config.yaml
n_layer: 17
d_model: 256
n_head: 4
norm_place: "pre"
init_std_o: 0.0424
beta1: 0.95
weight_decay: 0.0
warmup_steps: 200
batch_tokens: 65536
train_tokens: 808900000
Each number is 128 + 24 x the weight over its row's rms, rounded and kept within 0 to 255. Layers, rows and columns count from 0. Numbers have three digits each. The size before them is the row's rms in percent of the matrix's.

# layer 14 MLP gate, 704x256, rms 0.0462, rows 262-325, columns 128-159
102:127134141138089127147101129121112090119124099076146144103103126114103120169078157125090165089155
098:128119105138162093110108151115125135119156116142153114123134088125168120117127122157154150066182
103:127123121179129132100084166140125152150142145111134111106131140136116150125106123121105111112135
102:134136129116074145147129153105085122137105129194125176135123163123153087124120130118188137101131
102:118083078117119097143148126137119137115143150161112127132149137059103101104127124126114158139127
099:117127108077136134117144158131119160114149110123121106123175156057113151118143153141120107123122
101:145146144095133151099136120108102117118126138157103129090156145129119152170118157127100132127088
093:116132097146115136133119154117109090149131095135068172141110135114105091133181145120127141104102
097:111101151125118166110130122153155126107169139129101100145184163136153118127090112171163121095152
101:174157086137117093116117120180149098107139174143093130119104122111152095101122130116085189179164
102:117127096155096133140134165179104137127094131156134158138138147128110119142144092149117129143161
106:127134206152112137127173141157085078128137133136133109116136142089138146162094130096150159102100
103:119139069111111083134081161130115109106109149147152137098104109153134142096072134125143122142118
099:101136144151113118102101150169132140128165130093118139114148108079074127145124155119150151123110
097:136121143089128156135143163145139108170157130130163144151094127131114161119195117163126107146156
100:113172106139131163117131120157160138129144118138099146172119140120085112134107103120108163126122
098:130156139104123152147149130109155182096155139133101129093122127099121182138129144141148090141144
102:113153134101149106070160189160116143117134146145137127129114109082126139135126104162117146122098
099:099158084101118142106105072131165127104152140091134114136124112142107096107146125123161126093104
102:166169131145146146138121130150134117125148102112169140177144146146123140077157114161116141108118
102:120176108139141123104148105115145084167157105113144152120119100124155131145148128148099110159101
101:145134109131118123133114106116129142136116121132159103139096114145120093073107141117107158129149
103:105116142127139110091159141140151143109122174141127121151089063129139122158137124140125090129117
097:126141144122125128097120112128169145118155138142137144114173114129109135128081123129159126072149
104:145163097126102166133132130113153124157123141145166108135119183133079121123154162119121097123095
100:089168145127161140124079142104115140126167138158161058076119123110091149122102117131116142092114
090:117138162123107116148129142119112137166137155145112117108105109149140157129110132155103147093152
097:145126137103100111142134130134157119138151133117108134077120118123136105107145126124169140153137
096:122093155143116133121127153118087149120137133127186147103097115140131132131158168162154166116096
107:148113125086071097105137110126078173113159151106124104131105125105113140136118121130123099138122
100:091117175129123104118125115108127107155118190136086114110115114096152097109123156122141117134116
100:113097121105096104097129128133098168124130117119100112140134090129141133110188109165093141139137
099:153130119165147107107155090145090116159167150100135142158135116129110133166153120135197155104139
103:122142130135134134147115131124117167141138131115120197145123139117163134134121168104099086157134
101:129136135142161142097125135105124134141114124106120162086115123133105145136201142118144129124100
088:121130177143102146144147147105097137147158137101091095141130142068111108156076149117127112137133
103:131119145142118143094158119089155145125149173099146150142152116105139135100130135168203120136138
089:152150160111137132089176147121128080144128119097100164150096167165114089116117128154077127102104
100:128151124184150100154134105149125149138117147132116117130132161105149117086131142121132155128121
099:124150088206131112141115105134125116104115145133098163091169105161148137142116092144128125155125
097:117083132086121130180101108168140116120153149158124132134118107096086123159126118117134110136165
098:114112130123156086128131153086148090128157144090145115152088116169111152132130122122097098120083
102:121142125130103144125140078165151125131136167100130174106161151141112085108157153192102083162134
097:143140058079143148111101093171113139126093126118102132103155182149163111105103169127135111176135
103:102148108141145121103124081120061096111122153131121109164116131100080146128102194121088118103151
101:103119114118132116127125164134111100120117114092121161131138125125137098107161133141137101135104
103:165116115105113103187167146131111110142111141113139131137149099134118116089144092161119110148150
097:097131129166189166146111112103144110109148146132125150099157182089102148146141133134129129129158
103:129165086097104128099120128096155132109119149165104132147167128117109150142113174116130133136128
099:084127117093116117115124164095100152178152115142121086127148085122124108096140152144147142134151
100:126136086119101113092138094115076102193136091141146140111122127141112133121130138151158146128125
101:108108088136103096083100095099096096118124107159127112096158149145131147138109123120140140135141
108:159135213114118133128137120138104097133144135095132149124123120103131208121156080137139054116154
102:144148063178152093132130153108128088125163130113153093120100083096146145145159157136129151118093
091:135096151113131123146090143169140124106118111152133138139128109139109138131166160129156134106118
110:118129108162097120092126161137115139120156169092152103096116131143166116140137109119143146122125
101:147150091167112160110168116162141146162183102138113106119148127145137151129077125108135124134126
098:120069125107161097154099148129108102122133136146150150118135095112137133123149110147116097136124
102:117122078141172119132145190135150097150158145133086134178117099171142174143130104103126083172155
102:074160134157129122126140100133099125115070166119135128099134117101149142139119116148117145140120
102:149147174131152142120101140093114127139156177153136170124123133125153149110126129148161138144149
102:118116147082091122100085084127157126144149119113139156120128147135124129064140119127162174122153
100:177140174128183106150128152126057109091149105083149131133112149110121130139158120130192130121114
100:099113077126121131121105130125146095092154147148149116126134115132131104162157119091132155094128
# layer 14 MLP up, 704x256, rms 0.0514, rows 262-325, columns 128-159
099:130098093129133123117125151171087131095103095111163162170149155128106155150195132137125130110114
097:076140102121127187178134106158120136147098112157118133119135119151103166122144115080140115137105
098:150173113132125126148135134116113154117095085138144143173095114133086117143101170113156130070146
098:136157136106109148108132146143100111114125147171122082113125142172153118164124140097064167156082
094:144136126097124117162168130104114138126120102153123140166092125152118112159137120156149100125143
099:127143112171155137173110159143134151141134175163139184146150152123148165140117163135113141111183
095:121161129170121169105101119151165127111145097157123142143101141138100121113085142154150138088134
092:097113085137113108133146111103111103189104126127182130088138130157136113160067149111147101141153
095:104105119121145107133157163129132153150122138101129124123119118082120114138122190138110085152139
102:112122096133107129151115101136149114133163138160103105133156137112141115147136114108145206132107
110:128118123104098139107122127105179141112133110099104129145124118097119139116111160116143145120147
106:111129071146161109119130154141153162132136097090117169159160092134099130121166120177107125164126
113:076135116113153125137120113120117121143121128139124161128133141151109132165096133110098118177115
097:152115134118135168131123126104175114128139140180108162126143126101114155144139154172137100098129
104:128087139118178141127127137139132098112128099105088156157107105162112143115159105121145136175096
109:155129164125154091118151107085129131113084120121139095150133138128158147129133123058150201095109
096:116171151147121101122138093122147141101138109116152149085144111148102131108141122115181128128116
101:108139146133173126126106151141132166116133149126120104117097146107143132128140131152124139149107
103:170139126136053162155093132148130130111156149094151130089133107153102161140129123145150117134132
111:076098093131102166125125147169126127134098153183128144129143122156113129131155109167106091124124
109:118145141122136098127104104128138125117174112119122142123149169131136107131142136102136114116128
104:119148137148136128141140091151160131112078125114157095138115122120160129124130107135136114134121
104:156128118131138170137157122147161162118093154117114135120164138167115110141095089131117115138110
095:103151119117125161161100122140116107100141146121159110122117138106126127102190141119106145113131
106:125131087108135129143136151086091140139114114108160158102080154129138139100157116163154159119090
100:158112130068090055080101166131130122138076128114157122130134119148141111103092146131119095104075
078:168133184125160138125066113125093095118119131107141175120132103102136153136116148149152112131132
107:137111141161103131106138141104139084148185149111147127140112131125142127152126122118129150127152
100:164085109127156113097123130132086132158108131122110127152114170103091106161094133100123075165122
105:101139090159110110124155120106137094118082179166150104102149075109116116117118148142115128126148
104:143109156144126139131131144130135110120120083136151144124132162113091116150100109120082118148089
103:127121102109127163088138116173106176085129101115138118153152140128152147127127109127110127138144
102:112172099094115077119185104126191127162143104129145160156114123122139142102164137120212146122080
101:130138143169133147135116163119155088148139095135162151160152134128162135109139130169162131090108
102:150095169109128181114097101153113164154121128149150150154102149095154088138123137167092108130118
083:107130112143159140123140155116120122138091128154124108098169162126121092127156151107121106143119
100:146127126140138146096148154142155121147162107145119164098108098084140142097138111081138108080109
088:137079057159108148126108132142096153096163166162138146137148138106105131153128139100085169172146
096:118173159175133124112165101114090125122119165132153163154158147137102109085062147145140133087126
099:118091123126123097140119156145142077130091096107141149103144126146143137121124113125128117144128
097:128128104151054084135151117106139165159131112102143094146159161165139131131179155126111148105110
098:137113136129122153178082124114136124162157123097122113104106151133122152134121087136112133174109
103:096152145098099142159161088156129104138110121136112138109126101161151131110121129145131112092130
097:160124166155107155122166124105089100120130103108134141151131091120157127140148131082137110103116
098:154168128140148118093157086160065094160118133142150093134131128138101117142125114100118153138121
094:172191127153141188102134170128117119134164132107117131127114159050120127128129111117107127147127
102:123099125163141167156115127105130116155135132128104144094115100130154128133153119083143143058144
092:135128087064070097120133074178143129153117118126098124132136123162129073155114122110124154110134
097:167119188164126113134157161163140096121174137117117092126113177102138149141133091125145116167130
101:126126118099102091104135103128146127094144120131110176098144102128165117124153138131153109124094
102:120125102145130137150112140138151142110160140134110112142102105134112113128085106122117151178131
104:156113092112119094120144134095118121111143137162113140162126117115084122172117161136156185113116
110:129153090179128108124106124121138122114129128129108124174146099146158137110062128148114120097111
107:099152073118121154105145125157084156178152140160139136105110184118142096135133152116147190144100
092:135132106139104142113146104121139124121137097108154129117081148155098120139151114123123119094098
107:146118155132125138101124157121113115134154154095109129103128131077146171157114151146096125129119
098:115116100096121118152149118165108099168110118123107116111085094138115117103153093126117095085114
103:117133141127098110131113134127129136120133122098168101138128074160125135109138119135074126085150
100:129157190102130133107147134123167089150160096074115150135130127111146149149105114157151132152095
104:111167113133162143132102126188124083099162089137123194152086144173112104144055160096108137152120
101:145149145112073132150131140116155144146091171129164127125104150110116108116150125128134088081136
102:134175085127147079131128152107148163121119122156129097160094137098116123138131121104119131121090
100:148072110147120146132116178107096107097100097141140075097118158097084117118152128136095111128138
096:118118120126118087096129152123147122112192126085077116117117086101105151122153135099099100111120
# layer 14 MLP down (transposed), 704x256, rms 0.0489, rows 262-325, columns 128-159
099:135138138126147141113128112113150102092177125117076120124138124153112149152109138109149145137142
099:170124146153118103058122119133103149151162142094146121133127157119159125125113124158126147109144
102:134155101159158126110118157160093132144155101101124117100133101105153153093121126137105108155132
097:155110138145102110136178090129163050132148125075103133123132121107108135112120105147147137155104
100:168152073136161148147098093128153123151133139090142112121194130112168105111174152068140128123110
097:143091185156097138147154113119136104149165131073153151163090097126088111128107136116114111162167
098:140107169155132161119111152112158162129119156130165151117152137149141147127105085123098171138117
097:115118204102140146074122151120121160138126123141129138130119123133070184097184099125116154104111
098:165148054140151122111095099143145113135118119136115157132156104152111137125099162099090135132123
103:070095108152145148131122149097110142135087172135157140139118144172105156148108132148156095091144
105:131089167117159109091136137138121165119110166102142152160125110136091123125158164142158124142189
091:151111063125180153122124171154155169136120106106119131154132102147131147136145121150115138152122
115:145100148152143137167095156139115120165110109118169134137142188142099113141124099129127131138094
099:116139119145116116097132148157105118147169154108123138085137107115104112153087131135114152141130
103:175125187095148128064152124120144074093117123133144126146117124182090153112121121124156149116148
104:130156199133187140118184129105120136092134128127117082124152120123059122146135124130120135137090
100:135086173123168112136170161133129085175142171109146114130115101139159122152131110157119132112163
102:173164175136147123173092133116150120155162102078118128143115117156131122147160137116161161176129
099:080170104115184127096167121148138134156154137147121161144102153054103097093122128093083151144127
109:114086111131147150146132166161133119146124133147105125152159114118110099169144143102103104142131
106:134142097119092161133107119147101152154111136102099155126114174118120093103099073089120154130145
104:154096125119139119155121127167126085140138166108099148125096153114131139141138087139139133132102
100:088121094141126123104121110148121128123120134095130118113152166151131108151102148144177104102155
099:143104074133162112096137134136125170150154110108110144127147142163132147181153135151108096152137
108:140100199148140138108165163157156098112156124100112150118182166147143156156122148114105112120110
100:098104152116115154131119114104158133093140128145127089094107123180096128116078146126130093136177
109:118141101124094126108153119131171161142114118163126094118129158124148141089158098138112139095143
103:118108113133146127172126141105174097135095114128120119166160117113129131105152078107159129157103
098:106119141133126154102154118116137159139109108115100174133122228175155107110137090163170142183144
101:141124107125125089122079086190116072139134123134168094123105138115134140102140134125118100171151
105:158155105143134134106146148157142079136083198133113138099160104092121140094128136169136169167117
100:098128127141079124124134144140105107122113147112118167107108133081119150147099133141148118111137
098:123119129110141111137143176157119122094151113138137122119155170168122094131140162123085135095113
100:119133168153133113137095089154108153093127116169135072106125100122115092094144144103140128125132
102:145127119125087150112141143155130157137157158101111123128176116120066156150123136163096139121101
099:162128059127117114155158097097137148122171130115144116161104097086108153135095119132103157163135
101:167115135143125136110152182112115117155155118158107132129119151098105114166145121098213161161101
095:116168124147176100109149188118158142148110108160075128127135133131154130112045088166163108110114
097:110082148150111137164115160128166101166131114089083100101136094113157126136126095139120091146149
102:120165177129179143141116132172105185112116147119099089101126111103143135155081117143145127088135
094:105144143118149144100150170101094103085140138122123117159158111103082126142113126145130101142108
096:116180174130138096115156123129161113127104096134131153173126131127134150110109114098162168126158
104:135150137116145093147096097158159142145117117117141164123138128089144141132077132135101085141168
096:141133073088102114144137136120172076143106121115095113131119136133141125129112114122145131144114
096:133127224139120108125083114148128125145088109111117143109108109161143136132133135158123092108149
094:120122137131154099119124123126108149193136155121120112111127104148113134108090096143144122131186
101:133168130151125128131109157118118150130157128148126072088106072142137120115214118134127161128115
091:151041124138142156151097162113110200109160089089092130143096116096124122183173069101140124105128
099:132098113114114148153126143123153112121140137132144146099105127147096103124163099156117136169116
098:125154119148127118125139103159116131125153147135128102147107127128131115143197120106126093123118
097:100120165140155135145142120119135125105133134128139087188161137115110119115094145157141159099142
096:167121142122141096148109117137129116145115144120122102120090168121136163112131158107097133167149
093:128173255129142123115138118116109139110136124105106109111134121119090123136177130134127091147117
103:123143164168091141153169143112143124070125162125138134164135134112123107164178132111100146089178
093:120111163123146098127111124134139127129107124142150150094175108103150112141074128128113123112151
106:097110160124137137117125063128157154105135110140168149134133126085105097087072120161128132087134
095:078148118170177141119124110144151097075100138137169157125125111130128134103094174100104131105158
097:131131247119095152113130185111117110130138132122141163113169152132130136084088109137169113135144
097:142103125137128115108104121106132157126118200155099165137152111200115131169113132114107143149121
100:137166202097152130115083164113149146165098142124131132134145172147125158150093128145098135162098
100:097141113076149132125132095174110154134117119157133109125133181115157084161136120170132171128085
101:146154072101110157101151105110091147147124155104132137144117106152129121151078108160168150141133
097:078107072151152155068120128105154113145166124159139130112140113151120118139116115164068139141123
097:115114190141141173176151107137149106132139127112117143128139166133101109134138121117123143130124